{
  "hidden_act": "gelu",
  "norm_eps": 1e-05,
  "rope_fraction": 0.25,
  "attn_scale": 0.171,
  "parallel_block": false,
  "extras": ["some layers without attention", "local attention windows", "value residuals", "an embedding shortcut"],
  "lr_head": 0.00349,
  "final_lr_fraction": 0.0,
  "dataset": "wikipedia_en"
}
Each number is 500 + 25 x the weight over its row's rms, rounded and kept within 0 to 999. Layers, rows and columns count from 0. Numbers have three digits each. The size before them is the row's rms in percent of the matrix's.

# layer 5 MLP up, 3072x768, rms 0.0345, rows 2894-2935, columns 608-639
103:501546492464493511490478523494518490501516524485513528522466518444465505478504515478506488476489
098:483495479539498464481470533465518492504520457502489514484466524497479487482465511519503483534505
110:444500481472460508482483504483472534538524512528537458479484478499483531502474497509514496511464
106:555496539503504521535494521517466494501459510504481482512452489507503481508500456519448495493522
097:530478447497437497495461495478473490487508454481523469504498475511502516508524527531496481511484
102:516539486502495485510471489531494500500500488486519478491472484507442457502497477490458458452505
106:510534518494484478462496503503533491494496505470519520518477442501489466526489480510522481496505
096:534487499493475545493534489528490512505491502510451525537473467460486470497482477500498497530470
105:496523500485516511456528477475520441452491537517482524497498524495501476495498501501494503490511
111:468504508497525461537456494493520449503481498506540511518508489475486480571466550483545548518514
102:529507472467499464491456507482516527520505493533505530482462492521504481524494465513491522491470
098:547497519519521501509491502529503499496438544488494504530487521474423522462500483464510486460536
105:473501515465515477519496536498499481483496483457470480525479501495490527456467518492442492510502
091:477526517501499487451434526520504437473517482467474534504481491504480463510504514529492507489486
096:503521472502533498511492475511540487505461512481486550477465482504469469505466514475479522495520
102:470567468528461480461507495497484514479526521503491510504518544496509520451493509497467506527535
094:499539445498484534505499525453494464505507491527501526477504498487479481524503521442508491493488
105:514505515487513522475476507512497532460531497524517509453486525474485500483483506499507485540483
102:547507487478492472488523518472454510501488471514479513477547493483506489571498513489515508514491
104:497469514501480497508474500533498510476517529471511530488493459493485486450511561471478508521491
100:439553506471513487492468508516546501500504454487487524503454520518494476495459526505473495528461
095:479524534483506496516452488489508477483506507471477521496476525501470539547491471498510460527540
103:441512501500506542502463517536485468407520521477505511514502494497523475476548497480435464492516
107:471525535468497515505457508522522481470504525445521464464492455499484470498506533461461510495542
101:565500508490439507445483465531450458472512545477506520478489481513521491483494542489462477494475
102:495529505474527511504513459526486482480469576483513493460513470476525469518503461522479534492483
089:515472534455481506511502504547484507519529505560495505489492527479498486505471498547504509427495
105:505518492477484487445450466524521514506500515526557492473472513523510508487460521541532526507484
096:484514501495506477519486470530481531502502454487486537470485458502489449502533482469520479495501
096:510513477469503491500509499518520465456447510497481520497462461513480539458482440532494497453494
101:548551476507462501483447513508535490458508566494486505496531504519484504504482458523527515529483
093:500505462469464502493480507532489493500487496478496519496481446472449488526471506473507507514501
098:480545495486520452501507491512461500504521480521503504495499498473477509543515487509556489495511
104:591486497515508503507486516551468499442480515447491495500478494488461512479544507491518503516524
097:495513474527499477458479525553491459522476485518504523446529476481491462466474465501460512504488
099:506535500468492446500472506496455531499480491517557491404517480498517445497556525504488520485508
104:508574498515529458403461471479480503456485485515521523467541498485464471478537492444471548491494
091:506482475458488462533464497510464523452516539496481453467507503493466527502485525499522511459512
095:471479471495531514452484471516459498520509501508502496519512516494473454533510509441481480489483
097:501493507490544479500448496469469505529473540461452477465474458469512528511509436498473513500501
101:523509477448547497491502551521489466499527499496450514486493467483538482452499515491492487513492
098:465504504495445490518491445510546513431515508489516486472495500529457538523539516512491475494465
# layer 5 MLP down (transposed), 3072x768, rms 0.0318, rows 2894-2934, columns 608-639
107:536514548500476475502470498499493526505506499495506488512524478483502487537504511529476485489498
099:485528462522512496507518489461499480519536515498448495546489524470502515516537475497526501488495
103:511476444473504475471479492533503496484504462516463500497504506478483471509514523536545484491516
115:470473522486491490531475484497513455472483482522507545501496510529504485478472548496500446531515
090:458499463462511469544518507488513492543521497501485517484509459488449496487492507473482511435447
092:542464500488484473500500500475507484462503477493463524484501447528515510503490500457517477537494
112:500485532509463528555562461492513518484499538517529510497490487530507515497523493496503550515524
097:471499472487532529496484466503509476500485494510530489503508471457498511489544526530526508482559
104:437509483520530510465499512509524476499474494514533529482464532448513458483552490508533482540528
109:521493517531539487510483506535518528498529500489532482524489500489483471524492525514529470503474
100:503500524526498510449495484490553484494565532527490493544459473471485525523470500529493501515501
096:496503476474509498482482534517509517523480517478499490520509469483515510531494481490491535522466
108:534515519466496486517463542523540509518541501540526520504514488477477468506493454502480485505538
101:515496511480483548522539496466523527492506539493484508479503481501519490490493470488528493482582
097:541463494445484455493498525488490455501492523511530516484509467503500526491499545491467510490531
099:472525505501540509514523511468507499510523505462496532518524499509516493496509536485493504468464
092:471471513544514503500542491515494508497459529507435494500459470525500505516456481508449515524503
105:500481472509498546507521478482497513537565467496474482488497505453505429535464480517530527472501
095:549517471472518461483477462502541486489488463507484502512465478464476435501501513505503472590531
112:471472517489532493497498491455521542507528472510537502493507464508487505497466538510449479504506
103:513504537510559468492514497512489456530475529505499518504480488563495524464485527500477467497493
092:567476489478472530512473487515518476484458539464509482520523499502527539500525494477500518504492
099:494492511515473452483485492483518525494540514458545453520523478538527490489470502504525509494516
107:526508491481485552515473551508492472501493484522474473537464467488522485490520457475511509500516
111:506490484461474465543511533460473465514475485460431540520510511474536494491504504561456549473492
106:472465543475474471514512562495456487518511481471473480461514499529516478546517513472493517484450
089:481494488510489496464493488448501515479478526462505507471522513504546463493509530449504434523517
108:521456523510546537524516513479500514486489472485476527481525494496501484487483487492489476514490
092:495457533546510521504487523513514520454489517492558520504502501522454538507507465524517474462511
095:490508528528551506514513515502549508507526481417488490497530500495491481503539474496506493504487
092:477516574520527514428514485468497509505535509473531484483512506518494499533509471491500451503483
094:502480474520443497506533514507463544496508504498467515512529502530486539565523481516501460481422
095:515492502499514502544480518487474491477517520510492474494481513475533519524510524473488479448493
101:455538495478488487477532491510487518520499487509505487492483518528509489535506498481462499464492
095:516527468528462542471489489539542512516513521437496503508551505466514531500461501470485440471489
099:492510488534490513475451535482516493490470507433540483504484544489504526512464491513528491526508
107:502491485493501474544486519462479527513462474522529504487489497487514501516504580492493498482483
086:476497529511497447492543468525501469525468510529503525493495506537513491532494506495442489466476
088:496513519530509510503497472518501505515482486537529466495524503504524493516462452464527486501487
100:508505497498537509488502485539500474446504481505475491485524473501511516494477526500468476507519
098:519461506500487511412524479506481486542556494495503498487509507531498521473459480527505532530491